python train.py --num_hidden_layers=14 --head_dim=64 --vocab_size=1424 --norm_place="pre" --qk_norm=false --parallel_block=false --extras=["capped logits"] --learning_rate=0.00631 --train_tokens=199300000 --dataset="wikipedia_en"
Each number is 50 + 10 x the weight over its row's rms, rounded and kept within 0 to 99. Layers, rows and columns count from 0. The size before them is the row's rms in percent of the matrix's.

# layer 9 MLP gate, 512x192, rms 0.13, rows 73-121, columns 0-47
108:44 47 56 53 46 72 45 50 64 49 54 49 53 64 55 49 48 52 48 47 36 39 53 38 58 58 49 56 68 35 32 44 54 68 45 46 66 40 49 49 56 58 54 48 24 42 47 59
093:63 56 62 48 60 45 46 36 59 41 50 61 52 39 71 51 49 43 49 48 44 55 26 51 44 43 40 42 55 54 48 55 66 17 51 48 59 77 49 61 64 64 54 43 56 48 50 44
103:34 57 40 60 59 55 57 44 54 26 44 44 46 65 57 48 52 64 59 64 51 60 44 56 35 26 52 67 44 50 40 66 54 46 42 46 58 44 45 53 54 42 55 46 53 49 53 47
094:54 45 51 64 53 56 42 41 61 45 35 50 42 56 53 63 45 55 65 45 64 37 35 31 34 47 62 52 77 53 41 52 48 49 43 40 47 55 51 65 47 41 38 52 39 32 52 43
097:71 37 32 21 53 47 53 54 58 41 43 44 55 67 60 47 45 39 45 44 28 39 51 58 45 53 36 58 40 41 54 59 60 64 51 54 66 58 42 52 51 41 64 64 65 56 51 73
100:63 50 54 36 50 40 67 38 47 57 46 49 59 37 51 50 38 54 44 52 32 64 55 53 48 55 53 38 43 61 64 48 50 57 50 68 47 48 51 55 50 54 40 67 64 51 60 55
095:44 48 34 51 73 53 56 44 59 50 47 36 54 42 76 53 63 58 41 48 29 54 41 51 34 58 39 42 48 56 45 66 27 40 31 59 31 53 45 54 42 49 54 69 53 61 59 52
100:50 60 62 53 41 52 45 52 48 52 58 45 54 39 42 32 66 58 49 48 44 45 39 57 33 60 51 31 42 61 50 39 52 47 55 50 44 44 50 56 47 43 59 45 52 44 38 84
103:52 36 50 48 44 61 65 66 47 59 31 48 62 39 40 67 49 32 53 57 56 56 61 58 39 42 53 45 52 46 68 71 51 49 39 53 44 47 51 37 40 49 55 79 62 43 51 48
101:50 66 34 38 46 57 52 37 36 45 49 51 50 49 50 64 53 70 48 62 42 37 66 42 52 48 46 41 69 61 43 40 69 58 54 52 61 67 53 62 58 37 55 52 55 49 61 52
111:51 48 59 36 51 36 60 64 68 56 42 60 45 60 44 39 47 55 47 53 79 47 57 60 55 56 29 51 44 30 56 66 57 56 49 54 50 68 64 59 40 49 48 51 45 40 55 30
099:35 60 52 58 55 44 60 34 71 53 46 47 43 40 56 62 56 32 68 54 41 42 54 27 54 46 52 44 49 43 70 46 46 54 76 71 38 41 71 39 49 39 53 54 47 41 48 36
100:43 49 58 56 51 68 51 68 58 47 28 51 42 45 52 35 48 54 49 32 42 51 50 32 48 51 45 45 50 55 45 22 38 49 33 41 53 52 45 47 62 69 50 57 66 63 51 42
103:54 59 58 61 46 49 46 58 47 28 38 57 45 40 54 36 58 60 64 41 48 33 54 53 41 45 45 48 54 53 52 61 70 52 46 61 65 62 38 63 36 49 56 42 53 52 54 44
100:47 35 34 57 55 48 53 64 33 57 37 59 58 48 52 43 34 66 51 65 60 62 41 29 47 33 62 61 55 59 38 47 41 50 66 57 40 39 37 62 56 44 46 44 29 37 48 38
097:59 53 54 56 47 47 41 44 39 67 56 46 40 46 35 54 34 55 53 53 49 60 58 68 56 36 42 55 39 33 43 63 58 40 55 46 59 46 58 63 61 67 71 47 46 49 46 56
098:58 53 44 53 62 50 52 59 46 55 50 54 39 39 60 62 42 54 55 41 43 59 44 58 45 52 46 56 39 31 43 39 44 73 48 60 49 57 59 54 61 50 51 54 62 66 61 56
107:59 38 46 61 36 49 42 56 50 40 51 57 47 66 54 57 62 59 33 36 51 47 70 63 37 49 61 49 54 40 35 37 57 54 55 55 56 41 66 54 41 68 55 43 38 62 40 44
099:60 28 45 36 49 63 66 46 42 62 50 54 58 43 49 56 51 37 57 50 31 47 45 52 48 43 40 51 54 53 56 65 49 41 71 40 63 26 50 46 52 59 66 46 50 57 66 50
105:68 47 50 43 40 51 53 63 45 57 56 43 58 49 62 49 46 33 63 49 25 47 45 49 58 71 44 56 61 48 57 38 49 51 46 43 45 39 45 41 40 38 44 35 56 31 33 47
106:57 53 69 47 52 66 41 49 50 52 62 51 59 57 52 56 70 49 49 37 28 70 56 62 59 42 55 50 50 38 65 35 47 51 54 33 59 64 71 61 61 38 31 44 31 57 56 61
107:41 53 55 49 62 49 30 60 73 61 49 64 59 31 57 49 40 44 63 43 35 58 50 45 56 51 54 53 38 40 57 49 54 27 41 48 46 67 58 60 50 36 67 40 54 59 48 42
102:60 73 73 50 47 57 30 58 47 60 61 52 71 47 42 49 67 50 41 43 54 52 53 50 55 49 56 44 52 57 37 61 47 50 38 38 74 52 36 62 38 57 34 36 43 65 51 63
102:61 37 37 70 53 59 65 44 49 54 47 67 40 55 47 31 46 47 59 38 52 48 60 41 36 52 43 49 41 50 69 64 39 61 30 57 58 54 42 53 45 54 66 47 62 44 56 33
098:53 51 54 31 62 32 54 44 54 72 48 55 62 43 51 48 65 59 60 53 65 52 57 40 25 54 44 63 48 44 61 45 57 43 47 45 41 42 42 53 44 39 50 44 44 55 53 61
098:52 50 63 59 57 71 44 49 40 44 44 44 50 32 56 68 43 46 59 43 57 47 20 66 53 32 65 58 42 46 44 42 61 44 44 56 48 44 63 57 44 64 43 55 56 57 43 40
098:52 64 38 47 41 53 46 61 49 48 37 46 64 52 56 33 53 55 47 57 55 43 50 45 69 66 50 58 54 58 41 72 50 63 53 47 74 57 77 63 32 41 55 58 63 37 44 50
094:27 56 55 53 25 46 49 34 56 36 41 63 55 46 52 51 44 53 59 55 59 46 63 44 58 54 75 45 47 69 46 43 62 48 49 36 49 59 45 63 45 31 45 43 61 54 31 57
098:42 57 34 33 59 42 58 50 58 54 34 53 52 53 60 35 48 62 43 45 63 65 55 50 66 60 42 44 61 47 40 49 49 59 60 36 68 59 51 43 58 64 62 44 40 41 61 62
101:51 50 40 86 56 46 45 38 44 52 55 41 58 45 64 36 66 57 63 52 40 47 47 41 39 66 51 68 42 41 52 68 38 44 62 39 55 43 52 60 58 39 47 39 40 55 56 43
099:51 45 45 47 49 48 60 49 50 52 36 41 55 34 55 52 60 63 59 57 38 47 58 51 45 54 48 46 37 34 45 55 43 65 42 41 67 72 58 56 58 56 58 45 29 48 54 39
106:42 42 51 59 45 52 53 52 36 47 39 43 60 41 52 52 40 58 50 44 51 40 44 36 63 56 69 50 44 49 49 53 43 54 48 54 66 37 61 70 75 58 44 54 51 66 52 47
102:65 38 48 33 35 35 72 42 64 47 56 34 56 57 73 36 52 50 32 43 52 50 60 30 53 49 42 53 43 65 39 49 40 57 47 45 56 43 44 52 41 49 58 62 59 51 36 56
108:55 59 55 54 72 42 65 54 41 47 43 43 47 43 44 53 41 50 41 42 53 59 49 51 46 59 47 70 63 60 47 32 52 58 49 39 61 50 59 54 51 23 59 30 54 36 49 57
106:52 38 56 56 52 73 42 64 65 42 59 44 65 51 58 55 41 48 52 55 55 40 54 60 46 57 33 60 54 39 65 50 53 31 52 68 59 31 46 69 32 59 56 30 47 61 51 54
101:43 54 50 42 37 46 47 42 50 32 47 53 54 34 55 39 51 28 52 43 49 38 30 50 57 49 39 52 37 58 60 44 39 53 50 41 55 50 50 73 62 67 57 40 48 58 49 28
097:48 46 59 59 40 48 33 67 22 49 51 50 56 61 56 67 64 64 49 60 48 60 52 47 40 53 45 42 48 41 49 42 48 48 42 42 50 48 56 45 48 37 47 48 42 49 55 37
094:36 38 46 45 46 61 64 38 57 54 51 50 55 38 38 52 41 49 73 43 56 58 41 38 28 69 46 56 41 60 59 55 66 69 50 43 53 43 53 48 56 45 67 59 42 44 51 60
097:47 47 76 57 44 71 39 43 52 43 42 52 55 57 64 34 49 56 51 63 66 56 52 31 38 44 45 64 43 51 52 38 35 41 44 41 33 44 43 64 46 57 58 55 46 47 47 43
089:51 49 65 64 52 56 41 41 60 64 47 62 43 37 59 47 35 41 48 49 38 49 28 44 44 52 31 43 51 67 55 38 37 55 47 56 67 55 48 49 61 56 58 47 33 55 44 42
090:56 63 45 31 70 49 62 31 48 41 44 44 39 56 60 45 68 40 63 53 41 49 52 53 47 52 37 50 57 46 56 52 45 72 31 65 54 50 40 62 55 41 64 32 47 45 32 60
103:56 47 47 59 43 64 59 39 55 59 56 45 64 43 66 57 46 65 59 43 33 56 45 52 72 61 49 52 53 55 54 56 76 48 53 61 53 68 38 36 47 65 49 64 42 49 48 42
098:60 43 50 40 46 53 42 27 42 53 36 57 37 51 51 35 32 49 35 45 53 47 41 62 66 38 53 45 39 46 61 56 52 42 69 60 50 39 49 60 52 56 61 45 36 44 61 51
097:50 59 59 62 55 50 45 52 66 48 52 41 55 69 72 49 47 62 38 50 55 49 54 49 57 40 57 60 45 58 49 51 67 54 58 46 37 57 56 57 58 51 46 44 54 48 55 56
104:24 35 59 37 64 43 62 49 55 38 49 71 47 49 44 26 26 37 34 43 48 42 48 58 66 45 56 47 33 59 41 60 55 40 51 45 55 64 58 41 29 41 47 53 59 52 50 49
101:50 34 59 50 60 61 72 31 55 52 69 51 27 74 25 61 54 45 55 43 37 46 58 45 44 53 29 39 38 59 48 43 57 48 56 49 50 60 19 61 59 39 62 63 50 55 68 58
107:53 54 23 50 38 43 56 54 52 51 41 69 58 56 48 35 53 37 48 45 56 57 33 43 59 57 35 44 47 34 54 43 49 41 48 51 25 52 35 69 62 47 44 46 50 31 46 53
091:70 32 58 57 44 54 34 57 44 55 43 57 67 53 38 49 49 43 61 64 55 52 57 66 59 65 48 49 38 61 24 63 46 35 42 28 59 53 64 27 42 41 52 58 54 41 49 64
095:42 41 58 40 49 69 65 62 56 37 52 59 43 45 51 49 59 40 63 54 63 61 54 28 43 52 51 44 56 55 49 42 50 50 38 35 43 64 39 43 32 44 56 55 43 47 45 40
# layer 9 MLP up, 512x192, rms 0.133, rows 73-120, columns 0-47
112:33 38 57 56 53 55 31 42 44 51 41 54 63 37 37 52 60 42 50 46 46 46 50 38 47 68 46 31 35 54 61 64 75 43 57 73 39 55 36 41 51 53 57 42 68 62 69 59
099:57 48 46 55 46 62 41 40 49 50 48 56 49 42 58 69 55 50 48 41 35 48 49 56 60 38 33 57 58 52 67 56 56 54 42 53 52 56 55 50 25 80 55 53 73 46 43 40
104:48 52 61 49 55 45 63 39 50 58 74 72 70 46 49 49 52 59 37 44 55 62 48 54 57 66 62 56 39 55 47 60 63 73 41 42 46 61 42 60 64 56 57 43 59 39 63 50
097:65 54 47 49 48 48 50 46 56 46 35 53 75 41 63 40 71 55 43 43 45 64 47 36 56 57 32 32 61 49 41 40 62 61 33 59 37 56 68 45 52 50 52 59 55 46 58 59
094:46 68 44 56 59 59 58 68 40 51 53 54 56 43 57 42 55 68 59 51 67 42 50 79 40 51 54 44 38 48 44 37 54 48 44 64 64 38 63 60 66 58 21 47 46 67 46 37
100:64 42 53 57 56 72 63 57 69 57 37 56 53 59 35 42 57 36 39 40 56 49 26 55 47 52 43 46 59 42 38 52 52 73 61 40 43 42 61 47 53 43 52 36 38 61 23 36
096:55 46 53 49 67 51 57 57 52 65 51 46 58 59 44 40 51 58 63 66 48 59 56 42 32 31 58 40 45 64 58 51 29 46 46 60 60 35 38 67 67 47 61 30 25 46 45 68
094:52 50 56 52 57 37 45 38 40 51 50 40 48 53 58 53 55 58 35 57 83 52 54 37 52 47 31 54 33 73 41 42 41 48 53 42 68 50 40 43 41 50 51 44 34 62 31 61
104:44 47 57 62 56 63 49 69 34 71 53 47 59 48 43 58 58 46 56 63 64 54 36 62 45 67 62 46 57 44 69 52 35 45 56 60 49 48 64 48 48 42 38 69 51 53 52 54
099:55 17 48 47 53 46 35 34 53 45 48 57 45 63 61 46 39 52 43 42 64 58 48 62 58 52 51 57 35 64 36 45 33 55 56 33 61 43 60 52 56 66 57 60 48 46 46 48
104:57 54 49 53 56 35 73 38 62 36 53 61 50 64 49 60 61 47 41 55 49 52 54 61 62 39 42 61 54 46 66 56 48 47 40 35 33 62 40 56 27 57 39 54 42 41 53 41
089:66 52 52 37 47 24 58 51 35 50 53 62 49 54 36 75 35 67 51 57 65 45 41 63 45 48 46 50 48 53 54 40 52 43 46 50 53 46 39 48 49 60 65 48 50 52 30 50
095:48 44 34 56 64 69 56 39 71 58 48 43 57 37 31 37 40 60 51 63 39 52 54 35 47 46 60 55 57 51 56 40 49 50 60 57 59 59 50 62 59 38 66 46 60 48 45 46
098:63 35 62 53 58 38 53 37 50 53 49 60 48 36 54 59 52 26 55 60 58 51 42 50 60 51 41 35 62 51 37 39 39 35 54 41 54 33 56 59 65 55 56 34 43 56 39 42
097:49 49 41 41 56 36 49 48 46 50 33 47 52 57 37 51 54 62 37 55 46 35 48 42 56 29 48 49 52 51 65 46 43 33 52 46 53 51 31 59 60 36 32 49 37 40 70 62
096:31 50 31 56 61 45 41 52 44 51 45 55 48 38 50 22 46 46 57 49 53 54 54 49 66 46 50 68 29 52 44 50 46 60 59 52 45 59 44 51 52 58 77 57 50 56 47 49
105:28 36 43 62 42 37 52 50 35 42 28 61 48 48 54 60 48 53 49 72 30 50 48 49 42 76 47 29 63 55 54 58 49 59 50 55 52 59 32 51 64 45 60 59 49 42 61 55
105:56 39 37 45 58 36 51 53 48 57 57 45 49 46 43 57 57 50 49 40 41 70 44 50 55 38 08 37 76 38 43 54 49 47 52 60 36 43 46 49 38 35 70 41 39 46 39 44
096:58 67 63 57 58 47 50 33 47 27 57 63 53 38 73 49 51 53 39 41 52 60 65 65 29 65 42 55 55 49 44 43 51 55 55 61 47 47 61 48 34 57 50 45 46 41 51 43
097:53 55 53 46 28 43 57 41 51 62 59 43 51 48 48 37 35 59 58 53 50 44 46 59 39 41 52 55 37 53 46 44 79 59 33 52 56 36 55 60 43 72 55 62 47 42 61 54
107:55 55 41 39 33 37 49 62 39 52 51 69 51 61 50 45 57 48 38 55 45 38 50 68 45 49 35 36 36 45 58 44 50 57 54 42 54 43 44 46 45 50 68 50 39 67 57 59
106:62 63 55 56 51 50 61 65 45 64 54 46 45 66 43 57 52 60 58 62 37 60 55 48 54 55 70 46 35 41 42 36 38 55 44 51 52 56 51 60 51 30 22 55 50 60 48 44
098:54 44 41 50 49 46 65 64 46 31 41 37 41 61 48 40 38 48 46 67 49 63 50 56 22 59 46 59 53 62 55 46 54 58 59 32 57 71 39 49 72 51 60 58 48 51 40 67
098:39 58 57 53 44 47 49 44 60 54 47 42 30 38 55 37 48 58 64 43 35 62 59 47 34 48 60 47 35 58 54 52 57 61 26 64 34 41 57 48 50 42 60 55 61 51 63 54
090:48 63 44 61 53 66 58 40 34 48 47 65 48 56 53 39 57 57 50 45 51 40 52 55 48 57 52 52 57 60 71 51 42 64 51 50 32 58 66 45 38 68 54 48 39 58 42 44
100:21 62 41 56 69 37 55 39 58 50 46 48 65 35 54 58 54 64 48 31 43 31 65 38 69 47 52 34 51 50 52 45 59 40 62 50 48 47 56 47 35 44 38 47 61 39 43 49
101:48 66 48 38 39 66 58 61 53 63 47 58 70 37 22 59 46 33 40 49 58 49 48 56 65 52 51 58 38 54 60 47 63 31 52 48 54 52 64 67 60 48 54 50 55 44 69 39
096:54 69 58 57 53 48 48 46 39 34 60 62 69 71 65 43 47 31 43 53 50 43 57 57 48 57 39 54 36 46 62 57 62 62 37 45 31 38 61 45 34 50 58 58 45 60 36 56
090:42 34 54 70 61 44 48 22 55 53 51 46 50 60 48 52 36 57 38 57 57 45 49 49 60 40 46 43 44 39 49 37 39 65 46 57 59 53 52 77 58 47 57 68 36 60 40 58
102:35 49 72 54 61 56 51 44 42 43 43 48 47 55 56 50 45 53 48 49 46 44 45 34 45 51 40 33 50 44 54 46 63 51 77 38 23 48 50 52 70 54 48 42 62 44 62 58
104:65 53 55 61 54 53 35 52 46 35 48 43 46 48 37 53 47 40 64 45 48 48 35 43 43 63 49 56 49 37 64 52 56 40 39 55 75 77 53 49 65 45 48 39 49 50 42 48
107:61 52 56 56 45 44 43 40 57 35 45 43 57 38 47 60 70 59 52 48 72 63 57 73 63 52 48 44 66 41 48 42 40 53 71 45 57 50 47 43 24 56 32 51 53 46 42 54
097:35 50 40 60 47 50 35 45 38 47 51 50 57 66 51 48 44 49 47 52 44 26 45 52 45 50 73 42 71 63 41 49 60 40 47 57 47 52 59 43 45 43 66 51 61 32 47 44
103:47 48 54 50 53 50 47 31 60 69 50 55 42 43 46 63 56 60 53 54 64 54 41 40 53 61 55 44 39 42 33 36 62 45 49 62 51 44 43 38 65 68 36 75 60 37 30 52
106:66 42 47 43 58 38 43 48 62 65 44 38 47 55 55 68 27 45 66 67 53 49 48 52 41 38 42 46 71 54 47 67 55 50 40 55 32 38 48 53 54 67 53 47 47 64 60 46
107:33 47 42 38 50 48 43 44 57 41 51 55 48 49 67 49 57 65 44 45 37 60 45 56 61 54 56 57 35 44 54 50 55 43 30 67 66 69 49 46 57 64 48 33 47 43 49 55
103:43 54 53 48 52 75 41 44 58 43 57 59 52 36 67 42 64 53 48 34 44 46 54 36 59 59 63 58 56 59 43 61 42 34 59 48 55 54 62 57 52 43 42 49 35 48 45 48
090:56 38 42 51 55 68 52 56 45 41 58 55 53 49 53 60 59 58 67 29 48 49 51 51 58 60 65 47 41 61 48 57 58 44 35 40 55 39 35 45 52 58 60 52 37 61 58 48
097:61 64 50 65 37 58 59 43 47 42 39 54 57 55 63 44 50 61 70 50 60 28 47 38 44 64 52 64 35 48 47 55 54 68 44 58 45 49 55 73 64 54 57 53 43 58 42 58
093:45 55 41 62 60 50 55 26 63 41 54 47 37 56 44 37 49 51 64 40 46 48 51 56 53 63 32 44 46 53 72 49 33 52 60 48 52 63 53 34 78 43 43 69 52 60 36 52
114:55 44 51 70 35 62 60 69 49 46 34 55 50 50 44 40 35 61 52 43 45 29 51 40 72 44 57 40 61 36 44 44 55 46 47 50 42 42 45 49 55 50 57 42 52 51 65 31
107:64 35 58 68 45 66 33 47 51 54 56 46 49 43 46 61 69 51 62 55 61 34 53 36 59 65 49 58 53 60 41 45 52 47 53 70 43 50 47 43 55 45 55 57 37 44 59 57
094:63 52 81 72 44 45 44 50 53 58 41 59 37 43 56 48 39 64 63 68 48 40 43 62 50 39 28 51 56 55 55 48 41 54 40 75 50 34 46 50 45 51 58 61 45 53 41 39
098:58 53 47 51 27 38 69 49 52 35 62 62 54 48 42 57 57 41 27 44 38 60 57 42 60 39 38 56 50 33 46 49 30 53 76 64 60 43 43 56 22 31 57 47 21 43 46 59
104:72 50 44 50 69 26 66 58 53 57 51 38 49 54 53 53 52 77 57 46 67 51 43 41 37 40 48 74 66 35 56 60 64 48 35 39 42 30 42 62 36 53 52 46 64 45 47 55
101:41 57 46 65 48 46 61 61 59 38 40 57 51 61 40 56 47 36 44 57 56 35 58 43 40 43 63 65 52 41 47 70 49 56 53 53 33 62 70 49 61 53 44 50 60 48 41 41
107:42 46 62 43 34 37 52 43 46 55 53 49 40 34 50 50 47 40 43 44 64 44 57 48 38 41 58 59 45 63 57 42 43 38 40 45 56 50 61 35 37 41 49 57 34 58 64 42
096:61 60 68 45 39 46 56 55 65 29 51 51 23 47 62 72 44 73 40 32 44 49 39 36 53 40 57 36 51 49 52 35 58 54 63 48 35 54 56 53 66 51 40 40 52 50 41 45
# layer 9 MLP down (transposed), 512x192, rms 0.126, rows 73-120, columns 0-47
109:37 52 62 53 48 37 44 53 41 54 53 51 58 57 44 32 53 58 53 60 56 38 41 37 64 43 38 61 43 57 57 77 34 53 33 50 57 53 58 57 48 49 29 45 44 39 47 44
096:48 59 53 40 48 69 48 40 41 50 53 40 28 58 54 55 60 69 39 58 51 64 40 54 50 50 52 69 47 39 54 50 67 67 26 57 46 56 52 45 48 52 60 56 58 43 57 61
102:49 53 62 58 54 51 69 35 36 53 51 52 49 51 38 47 63 48 62 59 60 54 55 69 42 56 40 44 49 61 74 55 34 45 61 58 52 45 60 59 45 40 36 49 48 35 44 47
095:51 54 60 54 49 44 65 44 58 53 40 31 40 33 43 62 47 72 54 54 56 43 34 44 44 44 53 46 61 62 41 60 44 62 57 56 56 56 47 46 46 47 44 34 52 51 45 48
091:44 49 35 78 35 36 44 45 42 47 40 54 43 39 57 52 52 38 61 64 57 33 39 60 46 57 62 43 62 44 63 59 62 62 46 44 49 38 45 40 44 51 34 41 36 52 57 68
104:45 67 55 39 55 63 30 68 56 51 53 54 48 63 33 30 47 41 42 43 50 68 38 44 31 35 58 54 55 43 53 36 37 52 58 45 41 37 61 43 51 52 49 31 50 38 50 57
095:40 67 56 58 57 41 61 63 61 54 29 68 48 61 56 47 43 60 43 65 64 50 48 37 53 58 50 41 61 40 36 46 61 57 45 38 45 59 44 39 39 59 50 41 53 50 61 30
096:47 47 56 52 43 45 61 54 34 44 50 45 53 34 57 36 44 78 46 50 70 58 67 49 53 28 44 64 54 42 55 62 43 58 46 52 55 63 40 58 49 54 33 59 48 50 61 42
104:47 49 36 45 42 74 34 42 31 61 37 53 47 47 64 57 36 36 60 49 54 40 55 55 40 46 39 61 67 63 49 37 73 57 41 50 38 47 44 48 38 58 39 35 41 44 62 57
105:58 40 66 41 43 48 42 43 55 43 37 46 64 39 51 34 51 63 49 24 59 49 48 60 52 50 51 52 41 36 63 31 54 33 49 49 46 35 49 56 55 40 64 59 49 52 51 30
109:45 30 45 52 67 42 56 40 53 49 70 55 40 52 64 51 52 46 57 67 48 48 52 61 76 50 48 30 60 49 48 54 45 41 44 55 38 56 51 71 42 50 56 39 51 51 55 64
098:44 74 49 43 64 47 33 68 50 65 34 40 47 58 43 66 70 47 58 64 48 35 48 55 67 59 65 54 55 60 43 51 36 45 50 62 59 48 52 56 41 49 64 47 38 49 54 48
098:44 44 45 65 59 43 45 50 57 42 46 45 44 54 45 34 52 61 51 52 33 45 54 67 54 55 51 52 39 54 39 60 55 56 61 50 46 49 62 66 48 39 30 26 36 41 59 48
101:31 48 66 67 43 37 45 52 76 45 55 34 50 46 50 57 49 55 54 53 60 46 67 41 64 28 41 45 50 39 48 34 55 66 36 42 55 39 44 47 52 45 49 56 38 43 46 33
100:52 45 43 56 30 44 61 36 50 41 65 52 73 51 60 45 32 44 42 54 32 46 67 59 45 62 51 44 56 60 50 48 31 53 51 33 45 50 47 60 45 57 30 55 49 47 48 62
094:40 52 53 47 60 50 56 48 69 64 64 42 49 49 44 67 47 47 48 49 52 63 35 29 49 50 47 55 78 34 66 44 63 47 44 54 47 49 26 50 30 47 38 57 63 48 46 59
098:47 53 50 41 51 39 51 41 54 53 40 32 51 40 57 53 33 47 44 52 60 62 29 68 47 57 71 62 28 44 45 38 48 52 58 35 48 51 41 61 47 41 54 49 46 59 46 53
107:51 40 56 45 41 51 66 43 48 49 46 63 62 53 63 65 53 43 63 56 49 38 60 63 54 68 40 31 64 46 68 66 61 51 39 58 49 53 46 50 54 35 48 56 47 37 61 56
096:68 37 52 52 48 30 66 43 43 66 47 63 67 53 41 45 32 43 54 36 54 47 54 63 67 56 50 56 52 44 52 60 53 64 50 36 54 53 30 59 49 60 54 55 55 47 64 32
102:51 52 51 50 45 51 55 31 51 34 54 56 40 53 38 54 67 56 36 48 35 54 35 57 44 60 42 44 34 52 45 51 70 44 55 40 66 55 54 66 60 46 53 62 58 41 50 68
101:57 38 27 50 48 61 59 46 47 53 46 49 43 47 39 53 61 39 48 65 48 37 62 37 37 52 37 44 63 49 50 47 41 36 59 55 60 55 69 49 50 55 59 54 44 68 59 44
105:38 60 45 43 60 54 70 37 58 47 71 60 59 69 46 45 64 57 57 35 54 37 34 44 44 52 53 63 36 47 61 25 51 37 41 44 46 31 65 57 55 67 47 47 61 64 45 71
096:67 39 50 60 55 38 34 44 48 70 48 49 57 31 28 51 39 55 42 52 53 49 41 71 52 46 58 42 63 46 46 55 45 42 59 51 40 39 60 45 33 44 20 38 33 42 64 59
093:71 47 58 25 39 50 47 41 57 41 33 58 48 45 49 39 70 45 52 44 55 61 53 32 48 35 45 32 53 45 32 57 52 50 38 58 32 50 40 74 42 53 49 42 44 48 57 51
102:74 51 68 42 39 47 68 51 38 45 62 61 51 33 55 51 59 62 48 53 45 40 55 51 54 54 45 42 48 47 57 42 48 39 61 54 36 60 61 45 46 54 62 39 68 42 57 40
099:67 66 35 72 52 54 63 57 54 53 44 44 49 45 48 34 33 69 55 51 48 52 49 24 42 64 47 72 38 44 45 80 43 49 61 51 40 53 51 47 46 64 51 47 50 45 56 43
099:52 64 53 46 33 55 34 71 39 34 57 52 41 46 49 55 44 49 46 51 56 44 45 50 64 50 59 65 62 44 45 56 41 36 79 60 46 55 48 54 44 62 68 44 56 52 55 43
092:51 54 45 42 65 53 53 54 58 76 26 59 42 59 54 37 55 62 42 44 30 35 44 57 60 49 41 60 48 56 68 59 42 46 51 36 60 50 47 37 67 52 53 45 57 51 45 46
098:32 58 52 50 51 52 60 39 59 49 63 37 57 52 36 45 28 51 44 65 38 45 44 44 43 54 40 58 58 47 53 37 44 66 44 51 50 52 32 39 40 30 55 45 47 52 56 45
108:37 58 77 45 47 42 63 60 49 39 59 58 37 40 53 37 40 40 60 52 40 64 48 60 38 57 39 41 77 61 62 51 42 63 64 48 37 60 71 59 48 33 46 53 42 26 54 47
102:43 52 46 69 45 51 43 36 51 46 48 48 30 41 71 54 55 55 45 64 66 44 58 44 44 51 65 44 51 32 48 49 54 41 46 64 67 69 55 51 66 47 51 56 51 59 31 34
102:64 48 59 59 48 43 39 45 53 50 42 51 43 45 39 49 48 77 38 39 42 34 54 66 60 54 46 62 54 45 52 50 42 45 50 70 49 68 47 33 46 60 47 57 56 40 36 69
096:63 47 49 40 38 45 48 51 33 29 55 39 38 44 72 43 50 43 37 36 54 59 47 37 48 61 53 43 61 75 62 54 34 62 52 52 52 41 63 45 43 53 53 68 43 54 47 64
106:55 49 30 52 55 44 42 46 74 45 76 42 46 35 59 50 50 55 44 30 46 55 39 46 59 50 36 75 45 32 46 43 41 45 55 63 47 58 56 54 53 33 47 50 56 47 50 54
103:58 73 52 48 46 57 53 45 59 53 42 45 60 41 46 52 47 35 68 56 71 51 60 36 53 35 56 50 50 55 50 51 53 39 60 34 44 38 68 54 57 56 55 49 44 62 34 67
106:56 32 30 57 50 48 63 40 62 36 44 58 48 56 46 44 66 61 47 51 46 48 40 41 47 57 52 56 49 41 52 31 62 55 63 43 66 57 45 57 42 33 47 46 48 45 49 47
105:46 54 53 39 68 48 74 44 51 56 48 51 43 54 64 58 57 42 46 41 56 53 61 32 39 47 53 49 46 59 53 34 57 38 47 47 66 53 65 38 44 41 52 39 35 50 44 73
090:60 58 43 56 48 39 50 41 48 44 51 43 44 47 65 40 65 61 34 43 65 39 72 35 44 44 39 54 75 46 43 58 46 29 57 41 61 65 61 57 57 38 48 49 53 64 48 53
092:54 45 41 51 25 27 41 52 56 57 50 64 55 46 32 65 61 50 46 34 22 61 40 47 55 52 66 49 53 58 45 68 47 59 45 63 53 39 36 54 62 62 44 46 55 50 56 61
095:29 47 51 49 50 29 55 38 58 64 39 57 32 39 46 45 35 42 45 52 49 52 50 59 52 49 63 31 36 60 47 40 46 38 59 52 57 59 64 54 64 47 38 51 53 63 65 52
091:38 36 47 28 40 32 45 48 57 55 50 50 33 59 47 80 48 44 61 52 74 54 41 51 37 26 68 48 38 47 66 52 56 41 49 46 53 51 43 55 66 53 51 51 51 54 38 55
103:61 24 61 42 59 39 52 54 66 50 54 47 51 49 63 40 60 54 50 52 44 38 28 53 68 44 29 46 41 41 50 69 60 58 54 41 26 50 44 55 46 55 52 74 44 55 64 66
094:45 45 74 46 45 29 69 57 62 34 50 47 48 50 48 56 47 63 32 56 50 35 63 57 70 65 37 51 52 39 48 58 59 56 44 47 57 47 51 58 47 33 51 59 72 57 54 47
098:61 39 57 30 47 51 62 56 61 59 67 44 50 61 35 44 68 54 45 47 63 56 57 71 40 60 40 50 43 46 38 30 58 50 32 15 39 50 44 49 48 52 56 54 64 27 58 39
105:51 68 29 37 61 44 43 51 51 53 61 37 59 36 40 42 49 34 54 60 44 73 54 40 47 58 42 47 54 45 71 40 52 43 31 42 39 32 41 36 51 55 44 57 57 60 29 35
101:56 53 31 51 51 54 35 57 55 58 55 53 42 43 48 33 53 66 40 35 46 40 39 46 52 64 44 40 58 68 51 39 74 62 40 48 28 46 53 69 51 64 52 52 48 55 55 50
101:47 49 36 42 64 39 37 48 48 56 43 47 47 29 44 49 76 55 71 49 32 46 54 58 50 51 53 50 52 56 57 42 38 44 57 63 63 64 54 39 27 53 39 56 64 48 22 43
105:29 45 57 55 47 70 48 41 60 40 44 70 49 56 53 53 57 40 59 47 50 51 45 38 49 56 65 48 55 61 58 35 50 51 40 51 49 47 38 52 60 59 29 42 42 37 47 60